python train.py --n_layer=14 --d_model=384 --norm="rmsnorm" --rope_base=10000.0 --rope_fraction=1.0 --attn_scale=0.0884 --tie_embeddings=false --parallel_block=false --init="trunc" --init_std_qkv=0.0267 --lr_head=0.00709 --grad_clip=0.5 --final_lr_fraction=0.0 --dataset="wikipedia_en"
Each number is 500 + 40 x the weight over its row's rms, rounded and kept within 0 to 999. Layers, rows and columns count from 0. Numbers have three digits each. The size before them is the row's rms in percent of the matrix's.

# layer 7 MLP down (transposed), 768x384, rms 0.0607, rows 131-145, columns 256-319
101:426468434468446549576535513490512499440463456509518525517422516528442501524481490450530561485511523494472553466523467528536454546522442524583534512543480473538523436517521508518499505503430554
104:521543525442501485493455519430531548553494500420518505560488518456388453434525466510529529477490462473491529526529510451500538448485499509476542468452486497487471540402518496484550474491480434
101:536504566580477522449529496528504497498449493527541539538521475549507469564453497503484588532511465520560515464529549451389543572532539471534534440527438512455558560540468448481514549485427452
103:482507546494574475507478456531512528388509466497416425465512562497498542532486542579486482501621536557518496534538497532472534534528461580462458506514470458435477526491553439482450464514541484
099:575491443511505546524520478479540524474446470555474568460513446510551538554484527376493509485499445550462489465531411467490535520496486464548552468482511489522463487510519468495504438582421504
098:483484438544478462482469478513493523513497490536477471492550539511518571440487603518485519517574484543548512530482545443492496550505563534493512491463496497560532460552440599474525472461533549
104:491414476543435526493533503499535417517490492488497568465547460557499523498502543436435562518450510493505475492539451555484522552473452508489520463408428495460538496516480430516510502522397565
097:520477491491432515451492456510549524495547475506489488503550555509520452524494431487492457492491504538514371458480521486526453494589470527432503469474481504508432524420464500536473480415490480
098:487600564529545542506504527440474506481487461469392521512519489473521510532469506564507519526551572558505459485469458511428474409422525457514475535439510502483536491508520529520519474542461543
100:418537571470490521538471532479540445491490466435538504483531465466478477581456473565482551471493558492466554441478532480506447395506489528507488484543495515391489499520535604523506414475560492
099:403516493484476450498443529510519449457448511431506501444474526495554585532454494543506459491514547499481521493500444448521448585508468528508475507538473534505492492568491547485500482511492480
100:499460596537552420477482498468483506532496566493481457504530532459512481525529498518424484462562459552452463467541533477493514468502467476438477537490478507477537453543469482492457530528456478
092:505525503499389567594503514454498542471514445530523420575481508508509569519495538566512399447474509543427479519491538474483479497459489541493453540519567487485545505476485520539469501552478511
103:552388431547540479463533529569521473584498479446513472523472513556540574468567560399485518542575456543549519491457468577527496465516474518454575510479470483506478548511406569480503606495446482
105:480496552475547489426466454499461486508508541531517436488554474548542481445458503489522463463490517512498517512511449475458483421519469541588476541525546517552487503448475456514502426511509499
# layer 7 MLP gate, 768x384, rms 0.123, rows 132-145, columns 256-319
099:420565479538538440378587527472496486485565479580585605520558569439476568528474515476489500584465491539499516547528457490484473431468495507489421480500552522518541492494489559500481540455478562
104:446470484423519466487497508473539491536529490460473536533473473510513485523527501487461486480506527443535592502570541445439508528504532510559465482500536522543503429509481556491515529549519498
102:451519494464558477500450509597514471604477448442478481449473481484487505504532497454485558462527469505473465516588490430468453478448471429457515527481538481455499411480436525513541530575373581
098:538515554512428456504495539428539502465507528490511598541542527578605500533554512506448492489423498506481496547523513544469542484503480518551470524471523585527521495491480554604550512538486574
096:457508454426531541593520473549516512439507554575469526494550517543424527481478571557589454573528567507533447544492523497514484505492535590480540520474469518486533506535517541523499442492485516
100:524533447516421580430507543466540561474505538470530508512414462507506480410578415455471496464497450513503470431581519535475431585517513491498508474562502525472469562463453486541531452518478568
091:476501452486485471524528494476496488523431415533484535461449442564526501495506429446554446548514577489482449474480482476557466536431535418573519515533478522445489473493523513472517454491460513
102:529475572514514529516525468536499513535514544449528503546531505486547522415474513494468522438578514554463458415528484537512410479437533516493488474602469497516466429486475531470526442625473492
095:434528501485497496504517503514441491526504468490558487518450521408485524541509431433537489449493555529532552491483532497418453520503403576529572506608545429451437442528491423486540461460509537
098:468437519461502490503503477547528493539484561530516478498542482460525459490466518442548567412449577448485498518489479557546449469433506565541552451518492484586550477462485509456450553547531436
099:451501567527584433524548527539442592576501422435526533480417512516475523459480521492489424539488438468508532516496547475438513461491505550459482443486507512542526512499431526454579451535464490
104:511528511572471514541503536494495509537517536552447489500553522508536531471537454539539468481415528511456502426486525519478431472535531510500513513536468493573493589495455522513534507498482557
100:494515487481477476550485506486574515522468446499478394422529459474510597498533533549507447488471506496440400499383528515529525482463471502459512564545483555494481444478480458507447494568518484
103:469552408548527515508487493552550465495459521511505508496536542529556569536499489505535494473386571551496515432513513520546476482482556517536544505549544456477461479481574492517517511458513522
# layer 7 MLP up, 768x384, rms 0.131, rows 132-145, columns 256-319
101:481493506413506445572521501451562446410452492508500488461492551559520512533457531517484510546487477538552503506540484583450546576522551490423512437536504517585516515548480539549499511466507552
103:509494474501456531512529544452559524474544517551478605503473472443502513585494432593562440537461527434494451521468504562509466498467502553508478509519501537506493488463522471483523464493537509
104:497452561503478518471547483429472401513559485587516516557537559433502493494455547438481547508522518443496459549530533480528479503504487483452470407523473506430550527492482497485555546568516489
099:456487571464525462448519513502511513534526502519523488560454524429474471526485527539525525497501488413514561449538462455472552515477524463485434529571560523473531495445534487481446499492499529
095:607518478465495558497474545519536482516568537491485540451528528567539452572468459523483478545484451504470504454455504501465477499518522532516389597560525467480460513546562465545488579506474559
103:517490431535520528562497466497497527575499445535522508574338506482489561524587487492521419523425506547506483464498509466434436540514542507528482473554534520455394479469515548547604468513489491
096:492539505525461525513460530493509440520477494475478468475491493578514574456486579570502488551468498544605542536438558598435504575473584530538474566501547487497576481484533448517581458493433545
097:505415468525438516456438488503499465476555555447604559530483480454509527433549495489472427502493428475478507502527528498538508604524517507544554451557503484504531517511447477426452504468608543
098:518523447469456588505517447587418553461501481476472531493433560533485507430527590488522545455468495513479443491546530503421582541455488476459498551513586492582508554527494426504522565477442502
097:522437505455540491491562500543462489438521457497414455528555473527517498517488519444481601436496504557528544570501576505479469467516483462518530496507467516503539507458534452426473499490513418
100:521572446524506587503452525529399507533457504538573535509517466532491498533538476487485489534510471456593572552469474565516436478488505501492505402497522526473511510578490473557507465494387501
097:499471453461450488487485530474455490570499530492487507510548449510471474458452494395474518508605439450518446526469521483473536483435547445500456536479460492577494498501522519466566532502504556
103:484547464515443512437487514481416468519530453515544506478448404522500442522484506541513501514410513487507459543486509454508535528503510482524523562553510524514487542511532517527505526553557485
108:434459498542504466529500490483460531452458536455464448542459461474524532485512516494474530524470545516506521454563480503577497510547471502501468513525488554537515500520509527476469474493515527